{"head_dim": 128, "positions": "rope", "qk_norm": false, "optimizer": "muon_variant", "lr_mult_down": 2.0, "max_seq_len": 512}
Each number is 200 + 20 x the weight over its row's rms, rounded and kept within 0 to 999. Layers, rows and columns count from 0. The size before them is the row's rms in percent of the matrix's.

# layer 9 attention value, 256x512, rms 0.226, rows 5-32, columns 0-127
095,227,257,197,198,209,207,226,219,193,222,202,165,235,234,204,224,213,183,184,220,175,203,195,190,220,195,236,207,197,209,196,188,174,215,221,217,242,177,214,183,207,206,178,192,186,165,180,219,232,219,232,197,166,162,188,178,225,241,210,167,203,179,174,190,208,236,194,211,223,212,217,219,191,191,202,191,223,190,212,213,188,189,181,206,244,186,212,190,166,188,202,238,215,188,217,174,221,215,191,207,205,226,179,218,194,192,204,215,228,225,222,213,201,221,200,188,221,196,193,214,213,243,190,196,239,229,202,193
099,211,192,197,210,179,183,199,186,189,202,199,211,189,235,170,218,223,202,221,201,193,234,181,207,182,197,234,204,156,173,210,199,198,219,193,194,204,167,202,229,187,170,206,235,189,214,192,200,207,208,220,202,177,163,226,176,193,198,202,161,209,171,253,205,165,201,207,195,202,183,212,201,181,196,208,163,212,197,228,195,196,191,229,190,231,195,174,199,205,211,198,193,206,208,193,216,177,195,179,195,205,211,163,215,183,207,194,181,227,189,187,189,238,188,209,180,175,185,210,222,191,199,204,201,193,188,179,223
096,205,182,192,223,150,220,179,218,210,202,213,198,173,230,180,214,164,205,196,206,224,226,158,193,187,167,193,191,236,209,212,225,196,179,206,195,153,188,176,149,185,206,189,203,238,186,212,198,199,219,179,212,201,218,234,182,217,161,217,191,144,206,189,200,206,219,201,209,200,192,180,211,225,183,222,265,208,196,231,175,194,209,180,189,187,188,189,191,198,217,163,202,212,235,192,228,207,225,227,207,204,235,177,204,203,198,200,202,199,189,173,213,226,184,196,186,185,169,191,189,209,197,234,194,184,203,190,211
100,201,198,221,170,178,186,250,209,203,204,170,215,221,197,173,188,211,228,234,191,182,219,244,196,176,199,198,185,235,201,220,205,203,195,190,198,182,213,181,198,202,197,211,179,204,183,186,175,201,235,213,192,177,194,175,208,202,192,176,189,235,160,221,200,197,209,205,170,173,206,179,209,219,170,190,206,185,186,201,198,192,192,210,166,198,202,181,190,155,201,173,222,178,210,208,240,186,178,173,174,198,177,188,188,205,214,215,240,213,187,211,183,202,198,212,205,203,226,174,176,245,210,191,200,215,209,231,196
097,212,161,202,165,233,234,212,221,207,194,162,191,228,210,185,209,205,208,198,241,203,189,222,231,159,208,205,189,193,213,178,203,151,200,201,189,207,199,214,179,196,200,247,235,151,234,174,178,214,212,244,241,210,216,207,201,199,189,195,231,195,195,206,231,207,197,163,233,184,213,219,203,203,200,186,163,219,211,215,189,186,214,191,200,232,174,196,201,143,187,184,202,182,230,202,217,197,220,178,220,200,204,201,173,185,198,224,247,228,178,208,179,209,184,214,213,204,200,196,166,201,206,180,201,199,208,223,200
095,193,172,193,182,225,182,233,206,209,202,183,173,204,182,225,220,212,185,177,179,223,193,229,192,190,191,208,220,204,198,186,175,199,202,189,192,220,202,174,222,177,222,168,199,192,210,179,234,194,225,218,161,195,177,216,216,199,201,245,247,195,192,178,228,182,241,162,198,195,242,196,187,217,196,218,192,231,218,194,180,254,196,214,205,175,196,169,188,174,205,196,230,213,205,230,242,228,190,220,220,196,175,201,202,179,179,199,184,218,180,192,201,199,193,182,212,200,183,181,196,196,201,188,211,189,210,209,241
095,210,181,195,204,211,205,239,194,218,216,178,196,201,197,213,192,193,204,199,185,206,193,204,191,209,202,228,207,199,184,184,204,189,198,187,159,248,186,211,197,194,211,202,200,202,211,196,217,237,251,196,214,201,198,200,215,223,231,175,198,165,181,200,186,182,211,216,256,180,186,244,158,177,209,227,201,218,203,197,207,207,195,179,207,205,196,227,203,205,193,213,182,206,203,190,206,197,209,216,206,184,220,231,213,226,194,203,200,219,211,179,239,171,205,218,190,189,184,190,185,213,200,206,194,204,194,178,183
094,197,177,202,202,212,174,198,197,208,215,226,217,239,169,195,190,205,204,185,204,240,211,234,233,250,209,198,183,206,224,183,206,210,201,200,200,256,202,199,170,227,186,217,204,207,194,223,168,223,185,233,215,199,213,206,204,193,212,213,184,182,199,250,196,181,201,205,204,192,185,171,174,197,232,214,222,234,190,231,204,220,215,206,219,210,183,197,188,213,204,230,174,215,213,197,216,187,256,178,189,195,207,173,216,203,180,215,177,180,155,200,228,178,236,217,174,181,199,208,172,215,216,156,183,200,219,192,201
094,215,174,188,208,178,226,173,219,183,193,197,235,147,204,197,162,188,207,180,162,179,197,227,183,207,222,227,197,233,204,198,203,199,213,162,187,193,236,162,210,239,181,154,203,203,182,212,200,193,219,190,203,210,231,224,225,212,163,171,203,229,178,201,218,204,206,219,195,159,180,216,224,205,208,196,188,175,216,207,193,209,209,210,208,205,189,185,212,198,186,215,178,216,195,218,180,223,222,176,221,202,179,254,192,207,216,190,200,181,223,165,219,216,215,199,193,203,197,218,248,194,194,219,207,219,218,176,190
100,218,222,203,218,199,170,168,159,217,159,210,166,205,226,207,168,209,174,156,190,167,192,224,158,188,219,238,169,218,199,199,194,210,181,201,190,186,205,207,178,196,195,205,196,171,204,191,252,246,216,242,219,188,188,175,204,165,222,205,185,236,207,167,167,183,172,207,203,176,173,186,230,223,167,193,198,176,195,208,217,232,227,195,184,184,194,191,192,206,206,172,204,191,200,196,189,170,206,201,186,216,191,207,213,181,203,203,226,167,220,233,191,194,167,210,193,209,199,189,207,171,220,178,211,207,210,185,213
099,212,203,194,225,167,203,146,192,191,201,160,194,212,226,197,173,215,188,222,165,171,184,172,202,202,214,188,222,161,212,187,185,179,203,182,206,186,182,197,209,195,188,207,192,170,235,232,223,196,213,195,212,203,176,186,189,211,165,203,203,212,230,213,195,179,250,190,186,171,182,232,199,199,201,186,177,186,225,184,199,251,188,202,196,218,196,211,190,223,198,213,191,206,190,209,181,194,172,234,197,214,206,212,178,165,190,190,190,201,162,171,197,161,193,175,184,194,219,202,169,190,195,181,194,198,202,240,181
096,203,194,208,192,227,175,187,207,202,216,226,194,171,191,200,185,170,213,225,207,192,248,218,230,186,209,168,208,220,142,173,182,198,213,197,184,203,240,204,175,208,203,207,224,170,221,197,197,195,192,157,192,174,220,219,179,222,127,132,189,208,211,211,169,192,213,184,206,217,196,221,190,207,200,203,221,211,200,192,210,233,213,198,182,218,166,182,192,170,194,196,205,184,203,208,205,223,213,222,207,204,179,175,176,228,183,206,183,181,196,222,174,209,209,205,186,209,194,215,201,188,198,242,213,225,185,239,216
096,184,182,173,164,191,233,229,202,194,212,200,231,212,184,190,194,205,206,208,227,253,163,181,206,217,201,220,212,224,195,180,223,209,211,191,207,220,177,179,216,172,215,164,181,204,199,203,192,153,232,250,211,226,196,249,220,191,186,216,179,169,185,211,230,211,200,186,209,200,149,194,201,242,197,224,196,220,189,175,212,203,186,219,184,207,189,177,218,180,212,198,209,217,196,217,158,208,198,225,208,200,185,193,166,216,204,191,216,202,215,196,228,155,219,222,197,202,207,240,185,197,214,223,193,199,213,228,178
099,233,192,192,208,231,191,191,230,180,190,197,192,202,194,209,184,172,187,211,190,232,210,164,211,210,170,201,183,197,217,164,165,211,226,204,198,195,196,212,180,200,193,173,215,165,187,189,196,184,173,205,147,209,183,179,173,176,206,230,238,180,189,190,209,195,206,197,232,203,190,181,199,225,225,192,203,232,185,234,178,225,228,207,178,191,217,216,190,209,196,232,185,222,198,205,232,206,190,196,257,198,209,182,215,199,201,178,207,202,205,190,199,227,220,213,157,212,197,205,174,219,194,206,228,209,176,195,196
098,201,179,215,218,202,197,172,171,199,189,191,191,205,177,195,205,254,185,147,228,217,198,209,172,248,198,184,208,230,208,197,192,231,214,237,225,189,205,170,199,214,195,184,192,210,187,203,212,199,153,176,203,220,217,195,165,225,158,171,166,231,227,151,187,238,208,204,206,205,157,223,222,206,164,200,193,189,226,197,189,163,221,232,206,177,207,240,206,165,218,204,211,173,182,176,180,215,236,235,179,213,204,234,198,185,188,206,204,225,247,169,225,214,142,208,207,209,191,209,181,189,211,246,202,197,176,205,177
095,176,184,205,186,194,220,219,206,160,191,241,190,210,190,144,184,175,212,229,193,178,182,161,205,206,225,202,193,198,186,263,195,204,202,214,206,210,255,211,190,241,236,199,187,199,167,174,199,201,198,197,231,191,186,220,211,229,191,221,201,188,222,212,225,212,228,214,150,179,170,204,200,179,150,180,181,217,193,178,192,241,191,206,172,190,192,205,229,190,229,181,181,201,224,206,238,208,170,207,189,197,189,182,192,186,205,211,200,171,203,223,187,192,221,211,167,201,197,202,196,192,206,194,230,192,215,217,200
102,190,192,213,183,233,188,197,211,196,201,212,237,182,206,210,207,231,192,193,192,183,193,206,191,202,204,170,208,227,175,160,226,214,205,201,215,174,145,254,176,204,211,212,186,203,180,202,228,214,202,225,197,227,245,218,200,212,210,161,191,222,218,173,185,249,201,173,209,238,185,201,180,211,177,202,226,199,188,206,185,199,173,203,228,169,207,183,195,188,208,199,219,224,224,203,183,216,213,209,190,209,170,200,199,200,220,162,205,197,198,225,192,198,205,211,190,218,214,208,195,237,214,220,179,220,189,202,187
098,202,148,196,159,223,184,243,190,187,210,189,234,194,169,217,170,233,206,209,191,209,238,197,205,184,193,214,190,226,193,224,212,203,218,193,201,164,192,209,214,197,204,202,213,228,190,208,197,199,221,175,187,212,188,183,198,221,209,195,220,174,201,224,267,169,215,168,234,206,180,189,193,195,213,210,231,149,197,189,197,194,201,177,211,169,202,185,199,209,176,246,201,197,181,200,208,229,201,165,189,203,190,208,208,197,223,190,205,235,178,182,180,210,207,245,228,194,163,170,198,219,212,194,185,194,188,185,186
095,210,182,183,186,228,232,205,204,184,189,201,265,206,209,208,188,214,211,215,238,214,212,202,204,218,186,206,198,237,223,178,222,175,193,176,189,174,202,204,203,197,206,203,235,232,217,218,218,174,218,194,209,153,220,196,175,188,184,174,196,203,198,210,193,181,196,190,193,199,182,206,205,213,207,206,202,193,208,186,190,151,214,200,175,219,164,200,202,226,247,173,222,218,169,228,212,198,180,200,220,199,210,175,164,188,213,219,170,189,193,241,214,193,231,228,231,203,206,216,160,214,181,206,205,202,188,187,180
095,207,206,208,206,174,228,198,212,218,189,218,223,207,215,195,224,201,198,197,223,180,200,196,206,174,242,210,187,226,189,198,205,186,207,222,209,206,222,206,199,214,183,206,186,185,188,205,186,243,214,203,176,223,229,221,204,175,186,210,196,209,173,202,173,233,185,233,184,200,190,230,213,199,171,208,213,222,217,191,223,156,185,192,198,174,184,221,232,198,211,187,168,208,183,174,180,186,182,178,201,193,248,218,161,221,201,218,240,211,187,167,206,184,230,181,223,195,178,192,229,203,207,183,200,184,190,196,198
098,199,177,184,225,192,210,211,192,219,197,225,202,181,204,206,210,238,205,181,177,193,194,212,201,196,185,196,207,194,179,207,228,212,182,193,214,194,184,219,212,207,202,200,180,207,245,202,226,190,172,206,205,201,225,208,198,226,181,194,200,201,188,217,204,173,168,200,185,230,231,164,165,227,182,216,165,191,174,183,185,222,211,209,208,162,224,208,213,151,200,178,203,199,167,158,202,245,193,217,173,207,168,242,168,190,214,214,202,184,213,221,186,190,224,212,247,210,199,189,228,192,187,199,209,195,176,194,250
096,208,201,194,222,213,197,223,178,214,169,186,188,208,261,202,170,205,174,208,211,196,211,146,182,207,200,189,188,189,233,196,169,167,207,227,215,197,228,179,197,222,192,172,189,212,214,194,165,190,191,227,220,166,181,192,210,194,193,177,206,185,205,194,216,210,221,187,172,203,205,210,199,194,163,203,193,193,196,221,216,196,213,177,191,165,198,180,192,175,189,205,173,216,193,183,205,201,201,167,213,204,214,190,225,185,221,203,189,190,195,213,207,188,224,196,180,195,230,243,189,208,205,194,209,183,168,171,199
093,192,179,191,149,173,223,245,190,193,186,215,197,191,218,216,226,182,205,218,234,180,221,205,192,209,187,167,191,191,201,207,229,220,188,203,193,205,159,187,215,216,201,198,193,232,191,169,201,238,205,176,195,237,213,174,175,199,201,224,230,177,164,193,185,167,195,195,224,213,230,207,211,182,199,221,172,199,197,207,206,208,168,202,180,218,201,177,168,222,260,207,223,202,197,179,228,216,201,205,203,206,196,203,184,197,206,214,204,216,200,200,193,230,211,238,204,201,210,190,157,228,186,220,225,217,192,171,201
094,207,211,220,222,212,215,195,207,198,218,208,211,203,198,205,177,245,211,172,184,197,251,163,218,190,204,149,218,209,217,200,241,197,197,171,176,185,242,191,179,197,197,195,194,227,241,187,204,197,185,226,209,214,213,207,207,163,226,202,174,213,204,163,177,197,189,201,188,179,195,211,222,225,184,209,212,142,221,212,203,177,202,201,225,238,179,196,212,189,184,175,212,217,187,219,219,235,217,219,221,196,216,165,221,175,212,194,200,182,218,197,223,178,201,196,239,188,191,215,224,217,208,181,223,209,219,211,220
104,176,177,208,159,211,203,195,205,192,204,226,192,202,234,210,199,193,203,215,195,208,228,218,236,221,138,205,214,181,239,204,201,228,189,193,181,184,199,236,186,203,198,203,201,181,188,216,244,179,190,218,221,197,192,190,200,204,194,219,183,230,228,210,240,203,174,164,161,228,231,213,214,218,202,198,199,161,204,182,194,138,181,203,208,244,189,157,184,200,226,228,194,191,209,195,186,203,171,213,193,196,232,207,208,219,222,191,182,177,192,183,201,166,187,247,179,190,186,209,201,195,215,189,193,184,182,199,173
096,203,190,219,242,229,208,199,159,215,194,181,184,194,187,211,173,191,202,212,212,212,212,184,200,153,195,192,210,220,237,182,225,204,192,196,213,185,180,222,223,186,192,189,212,231,203,181,159,211,184,183,197,184,187,228,212,179,195,172,175,212,182,202,211,208,184,215,182,161,155,184,142,200,193,194,192,163,194,188,204,197,179,205,205,182,221,157,192,219,232,213,176,182,201,178,183,171,196,210,206,194,178,232,249,194,242,202,196,197,157,201,217,163,215,248,129,193,203,181,223,177,214,216,203,231,219,224,213
091,195,200,215,188,207,179,217,181,222,196,193,193,174,166,192,210,178,219,223,210,203,259,187,174,208,181,249,205,224,181,218,176,202,207,249,207,149,171,181,214,222,211,182,201,193,205,233,185,208,202,151,174,163,206,200,174,144,180,235,233,208,229,199,208,205,172,226,179,218,186,195,195,203,265,195,209,229,200,175,197,167,206,203,195,202,206,204,232,264,210,195,185,210,219,222,196,183,217,238,187,199,222,198,219,189,192,181,215,177,150,180,213,184,228,200,207,219,262,193,218,190,184,196,207,210,192,225,216
098,197,217,210,184,195,229,214,186,194,185,168,191,202,176,194,197,203,221,226,208,220,256,221,177,196,192,196,199,194,190,189,207,209,194,178,233,214,185,227,214,180,212,194,205,169,205,186,155,226,222,191,208,210,258,227,220,178,182,177,184,208,224,179,193,212,191,162,201,193,211,199,201,195,231,214,196,195,190,222,188,207,217,210,164,160,207,171,181,182,219,203,246,182,234,196,158,216,211,179,167,187,191,209,183,190,189,222,218,214,195,216,199,194,170,196,230,211,198,188,209,221,169,186,202,169,195,171,191
# layer 9 attention output (transposed), 256x512, rms 0.304, rows 5-31, columns 0-127
101,212,259,186,204,198,197,202,233,191,189,202,201,222,207,209,180,182,200,165,191,160,188,212,185,193,198,213,205,189,179,224,241,207,184,216,199,219,199,166,212,194,205,205,206,186,217,190,152,220,197,193,200,229,210,177,207,193,193,238,198,194,161,204,189,196,210,222,240,161,190,168,224,218,201,208,186,182,180,209,184,181,187,175,177,182,207,207,217,182,185,209,206,211,179,195,210,206,212,199,205,234,192,231,190,184,185,182,232,227,196,192,178,224,203,209,172,262,178,192,178,199,202,182,218,183,219,195,207
101,168,198,190,204,174,170,212,220,192,227,184,203,193,185,203,227,163,159,202,182,218,215,213,190,160,184,206,210,184,211,223,172,192,155,217,176,214,177,188,189,204,208,173,185,214,216,191,198,233,189,175,196,195,206,176,152,238,229,207,176,175,216,202,195,190,225,207,216,192,191,182,214,191,220,173,206,209,211,177,208,186,201,178,168,212,222,236,210,217,247,211,215,206,212,208,185,193,192,187,194,205,203,182,177,215,166,216,177,200,211,187,205,222,169,157,232,211,181,196,190,220,187,195,188,201,180,213,213
098,206,165,177,231,234,179,203,187,206,196,198,218,215,222,203,182,227,196,216,154,171,166,214,206,188,187,206,241,199,227,201,193,195,228,214,206,212,231,178,203,204,192,198,166,190,207,195,189,209,162,246,214,208,176,229,184,202,224,205,218,197,209,164,176,209,201,175,175,210,190,194,206,225,168,201,208,240,209,212,165,212,233,176,212,247,171,196,205,206,169,193,206,191,222,201,218,218,184,201,180,229,201,187,206,203,231,195,174,167,178,214,220,171,190,228,205,227,192,186,188,212,173,207,190,182,248,176,162
102,215,207,195,227,225,205,185,186,207,206,213,182,178,218,208,227,184,206,197,197,190,224,218,213,207,202,204,172,168,225,220,188,188,184,185,217,170,194,209,194,238,181,192,205,172,215,231,208,215,208,203,187,200,232,184,211,233,191,237,218,185,210,199,153,202,192,208,201,170,199,185,180,194,193,196,219,195,241,175,197,200,238,218,183,183,190,196,204,203,172,212,229,186,210,218,240,210,237,212,217,232,199,225,217,223,142,169,199,212,206,193,240,210,200,228,189,189,210,201,182,212,192,207,205,205,207,233,214
100,163,213,200,202,187,195,201,224,211,166,182,232,222,182,219,196,190,215,191,180,196,219,212,190,171,210,236,221,224,227,217,182,208,204,248,206,222,158,205,224,229,193,197,226,197,197,164,223,165,189,205,189,191,194,194,184,219,169,175,188,204,206,230,175,205,229,192,203,222,194,233,223,206,179,191,170,195,158,212,176,180,179,216,221,205,205,217,205,219,173,183,232,199,232,185,194,215,191,188,219,185,185,205,183,190,212,197,181,185,187,216,215,190,211,198,193,257,194,210,195,209,228,238,235,187,200,244,198
096,181,217,203,193,168,207,199,201,190,201,212,236,177,201,193,218,179,205,190,211,177,174,206,212,184,172,222,180,133,217,176,206,214,191,214,169,220,176,159,200,221,210,225,197,210,211,189,213,222,216,184,221,159,235,199,210,180,173,213,223,195,170,227,229,195,186,212,237,214,242,216,197,222,181,199,204,211,153,200,202,218,222,208,196,206,223,189,209,173,184,182,196,198,236,222,183,211,215,205,231,170,191,211,195,253,218,175,187,192,200,210,190,175,176,206,218,223,215,190,160,181,214,220,221,191,204,198,198
100,187,192,178,211,188,202,215,171,169,196,200,205,193,160,170,196,215,178,187,167,182,219,211,188,208,229,197,201,209,233,178,140,202,200,169,206,223,179,203,216,213,185,200,195,178,189,222,153,220,193,183,208,215,185,232,200,220,156,159,166,225,187,190,162,172,185,207,182,201,174,175,239,225,192,177,205,231,214,205,220,170,232,202,213,186,186,219,181,202,188,219,235,223,189,224,199,196,220,194,227,219,216,200,192,213,195,190,176,201,188,215,211,185,199,193,221,217,231,200,207,191,200,179,212,157,232,218,180
099,209,221,216,222,218,208,197,183,189,204,199,192,222,184,175,206,229,190,212,210,191,195,207,168,197,191,207,165,172,209,173,199,189,214,217,212,180,202,170,213,175,209,163,212,167,190,211,184,226,206,170,207,211,220,240,185,219,197,183,201,219,183,197,211,195,215,195,184,224,196,193,199,193,170,213,187,233,188,221,191,213,195,175,187,234,214,195,199,189,186,158,197,235,226,186,216,226,196,186,210,194,203,242,204,193,183,186,218,196,193,216,213,189,210,248,191,214,189,218,199,229,200,192,213,196,195,208,249
098,239,174,200,203,202,204,227,190,203,194,172,226,177,201,262,199,165,221,221,209,170,193,200,234,180,175,216,206,189,156,202,244,200,226,223,209,173,218,191,209,194,219,189,201,225,194,199,203,209,194,217,175,198,200,229,175,212,183,190,206,179,185,201,201,178,171,189,196,237,190,190,197,209,230,227,199,156,195,196,171,224,222,190,198,176,199,221,224,225,208,213,200,178,228,176,250,180,231,196,208,226,210,218,190,180,187,211,179,186,193,223,155,200,194,217,228,188,236,160,200,212,188,205,193,195,219,160,203
098,210,185,210,148,223,172,176,218,207,172,195,166,173,161,200,229,180,181,198,207,191,197,204,201,195,197,206,171,187,159,196,237,176,221,219,245,180,230,177,184,211,214,229,166,218,206,191,195,168,215,231,220,212,204,201,174,216,222,203,167,208,217,188,210,204,181,180,221,219,190,173,180,205,172,212,191,180,206,196,192,223,259,214,191,172,193,185,193,206,215,196,230,203,223,188,200,189,193,195,186,168,202,201,214,206,248,170,188,181,214,196,181,212,213,227,216,198,195,207,184,195,200,207,182,214,195,204,216
104,183,188,182,231,177,220,187,236,227,173,187,216,195,196,226,178,224,184,187,225,166,213,160,176,195,186,201,236,217,194,208,210,154,244,216,211,190,168,208,204,189,196,211,195,222,188,211,235,221,198,218,228,199,178,204,164,193,190,193,203,183,209,219,205,186,188,195,215,225,222,214,207,171,222,201,214,175,197,194,171,205,209,219,182,179,209,236,207,210,214,188,195,212,158,215,241,168,255,176,198,163,194,213,213,156,238,187,187,200,216,222,223,189,210,194,178,186,226,206,204,199,195,170,192,221,231,240,222
097,243,158,215,217,159,223,208,163,223,208,207,217,177,203,206,213,198,171,179,208,198,200,169,189,200,204,186,199,214,203,207,218,222,186,197,228,163,228,183,227,202,176,217,195,189,171,164,175,216,201,203,182,195,181,218,215,207,212,193,163,215,221,179,204,186,200,216,199,156,192,199,177,204,187,187,183,237,231,181,176,205,239,208,211,222,226,222,198,203,196,192,244,205,190,180,212,192,205,169,196,185,228,219,199,206,247,191,199,212,195,198,161,217,191,203,217,161,190,192,200,186,221,212,224,196,218,204,201
102,235,244,194,197,164,161,219,248,205,227,170,220,204,186,225,241,239,217,211,193,210,190,231,205,192,202,213,244,208,204,178,184,196,190,202,203,182,217,216,167,219,162,191,218,217,186,141,214,168,198,177,198,199,174,196,191,201,169,194,210,212,203,208,199,189,214,157,224,197,230,231,197,228,235,188,194,218,223,211,188,207,187,203,225,179,220,167,164,209,192,208,192,186,199,211,186,197,188,221,204,218,186,236,216,220,203,190,214,185,201,224,183,160,226,209,206,206,234,214,210,222,179,212,215,197,216,220,165
101,186,203,178,210,186,221,170,187,206,190,218,202,204,224,201,184,207,210,215,192,154,210,186,208,167,227,215,184,186,233,210,201,158,187,170,169,199,212,238,202,220,205,175,226,173,215,206,229,180,210,176,194,200,201,211,200,200,194,214,170,207,214,171,179,178,207,248,198,231,196,216,221,208,190,211,194,220,211,221,234,179,201,214,188,200,220,204,216,210,257,203,226,225,232,199,184,205,158,221,200,178,205,195,162,221,227,231,203,214,274,197,174,200,206,186,204,191,193,167,215,196,179,173,218,186,206,175,197
097,210,204,177,193,201,188,177,176,176,220,200,202,168,209,165,199,218,203,194,170,197,228,215,216,199,168,199,230,186,241,217,242,180,189,203,223,154,244,182,184,200,187,180,199,207,206,199,200,198,175,184,200,230,209,245,163,173,197,207,212,189,176,189,170,200,182,199,217,201,190,183,198,200,186,191,168,175,211,165,225,195,130,186,219,185,185,215,200,172,199,214,219,179,201,197,186,204,179,191,182,198,203,201,194,196,196,210,202,190,223,208,202,163,222,207,239,242,202,188,203,176,221,221,200,205,194,199,196
100,191,161,184,197,167,144,215,224,201,183,179,216,205,221,236,188,163,180,192,220,207,199,178,218,223,209,202,213,193,208,181,222,190,251,195,233,186,204,203,166,178,224,251,178,197,206,212,176,239,184,199,203,193,184,197,169,206,212,207,181,193,215,210,236,203,182,207,187,214,197,209,216,225,209,193,189,213,229,226,199,186,231,199,205,189,209,196,165,207,201,193,190,176,194,218,189,173,199,178,197,215,210,189,166,205,204,211,192,186,200,188,201,204,182,214,173,220,216,150,178,209,201,202,183,189,203,200,215
101,202,238,173,197,190,204,243,197,207,182,224,180,213,211,253,237,183,222,207,180,206,198,170,184,177,195,198,217,170,204,218,179,212,197,193,203,148,214,172,198,183,220,223,176,196,205,194,182,193,201,200,201,159,206,191,213,175,187,191,201,173,205,213,214,224,191,215,196,206,208,204,187,192,222,219,192,231,215,167,181,216,211,207,181,162,160,201,234,222,179,223,187,190,222,232,203,185,190,192,187,198,190,206,191,151,184,205,194,182,217,225,226,173,180,225,216,171,210,195,207,180,222,183,211,167,207,190,206
099,202,205,197,193,188,226,214,176,198,178,203,227,231,226,222,199,174,216,219,192,208,205,173,211,205,241,202,180,202,212,168,225,232,185,180,204,191,186,196,188,200,189,214,191,183,181,176,237,153,192,208,193,216,212,213,191,230,193,195,223,219,195,220,172,190,178,195,217,219,204,189,204,195,225,212,191,198,223,190,194,187,162,230,218,242,196,186,199,201,220,214,201,221,221,224,218,212,209,181,221,193,203,211,188,210,169,241,217,213,194,161,244,221,237,141,180,177,173,195,199,172,226,210,175,196,215,216,183
093,196,195,210,195,227,206,216,192,215,210,195,235,234,215,176,194,203,188,169,217,194,185,213,197,181,200,209,266,201,190,217,182,197,222,195,226,216,213,198,183,185,185,194,205,210,209,211,232,170,171,194,208,223,183,201,253,181,214,172,215,204,180,170,203,205,223,229,203,167,163,200,185,209,195,197,212,215,202,203,203,215,176,207,208,205,192,201,221,206,192,220,211,213,212,206,189,172,192,195,217,237,208,234,192,227,167,197,198,233,176,211,173,213,177,213,168,181,184,218,210,231,215,217,233,194,200,213,173
100,191,207,196,187,206,163,195,226,185,166,234,201,197,233,207,213,240,193,199,243,227,166,190,194,212,244,225,194,229,248,189,213,199,217,183,200,216,222,215,212,197,191,193,197,175,195,181,209,193,207,183,176,210,199,195,229,195,155,202,207,190,205,224,211,182,178,200,221,210,179,176,148,187,198,215,177,215,204,196,232,206,207,179,195,213,164,223,169,211,180,221,187,174,201,199,183,213,235,186,194,247,214,190,202,211,215,187,199,192,211,189,183,180,192,194,175,224,233,226,203,189,235,179,198,200,215,211,218
097,206,186,187,168,194,209,198,173,186,224,199,213,216,186,204,188,248,170,212,189,210,186,163,216,162,193,161,179,206,202,202,210,187,184,217,223,198,204,165,181,198,187,232,173,264,188,230,224,224,200,213,193,196,200,194,195,197,199,213,230,173,241,206,206,181,171,197,228,188,194,223,214,208,212,199,193,211,181,210,194,214,197,200,194,178,184,233,207,177,182,171,193,243,198,193,215,216,166,207,189,209,197,207,253,182,171,221,191,206,236,201,199,185,195,213,197,179,233,158,205,171,205,168,192,193,199,212,191
101,184,203,206,182,191,204,162,212,181,209,213,199,205,223,179,230,215,219,219,246,178,195,179,156,169,212,203,193,183,200,231,221,247,183,217,238,197,203,197,192,209,183,191,202,192,195,221,186,175,196,170,188,231,187,174,182,189,183,233,203,201,213,212,209,207,165,233,195,191,209,201,169,207,219,185,191,163,235,237,209,180,160,188,183,208,212,205,204,233,212,150,189,190,185,230,227,193,201,232,217,195,207,169,232,212,205,240,164,190,163,201,220,204,196,224,214,156,189,211,213,205,210,208,229,241,194,195,215
095,232,226,199,196,205,151,233,212,147,214,196,182,209,192,187,195,211,181,207,166,202,230,209,186,211,193,193,223,200,216,225,162,174,227,198,169,211,187,215,190,206,216,160,203,243,183,202,195,218,199,206,214,185,192,193,255,189,198,176,195,225,190,186,228,208,188,191,174,197,219,204,214,219,204,200,216,224,211,184,225,193,172,210,207,191,178,182,241,183,186,193,175,178,202,220,206,211,187,235,220,213,195,210,174,188,203,197,192,200,234,223,179,192,190,164,180,205,211,179,200,219,206,213,199,210,197,198,193
098,223,199,190,209,222,201,243,221,201,208,204,190,253,230,194,240,181,202,202,209,214,155,217,218,198,177,235,202,235,194,210,179,192,199,205,222,204,212,229,156,199,220,193,179,193,197,173,211,228,223,168,182,225,195,197,175,206,242,211,210,214,233,213,163,229,211,189,203,178,178,215,213,186,188,213,187,198,186,189,199,184,216,199,158,220,172,198,179,210,192,212,236,224,214,181,218,187,173,198,203,162,170,201,197,180,206,197,211,210,215,186,191,199,186,215,152,192,196,213,240,167,187,197,192,177,181,187,207
107,195,207,230,206,217,191,186,182,223,190,212,200,182,147,196,212,227,201,176,210,236,213,203,181,206,240,206,236,190,168,189,184,184,195,209,253,213,193,218,218,198,215,216,180,207,165,143,199,230,202,164,200,229,192,195,184,176,216,164,183,191,148,188,176,202,224,207,203,226,189,188,192,192,225,197,211,196,189,211,225,186,225,181,239,173,155,195,202,188,181,168,183,217,171,196,208,201,208,221,216,196,179,189,196,166,193,232,209,190,238,194,245,199,184,207,182,193,184,196,199,218,218,220,211,194,215,177,183
094,208,190,228,185,196,193,184,185,195,210,234,203,221,148,179,213,198,173,226,198,182,203,197,185,226,205,181,197,197,163,203,198,231,246,210,181,216,195,237,192,170,165,155,213,194,203,197,188,226,205,184,219,199,173,184,218,200,231,192,159,203,203,168,199,207,184,143,183,216,197,198,193,178,213,179,188,171,218,189,196,156,189,214,201,226,209,191,204,227,193,254,194,212,211,215,212,192,224,210,202,225,206,203,207,201,215,237,200,184,222,197,164,173,197,167,228,212,169,191,195,203,135,220,169,200,224,171,213
096,162,196,234,214,188,205,213,190,189,185,227,200,204,188,180,154,181,210,230,163,174,202,200,179,190,201,205,199,207,209,181,228,204,177,234,169,213,206,210,198,226,194,195,189,187,220,229,199,201,178,241,200,222,187,187,189,209,225,220,214,182,197,211,183,184,224,224,207,207,140,200,167,197,239,210,210,197,194,214,184,205,225,206,188,238,222,189,214,189,216,222,200,237,204,178,237,186,216,173,210,205,191,215,238,162,241,195,157,204,215,171,179,216,178,233,193,189,205,190,180,205,194,212,201,187,221,177,207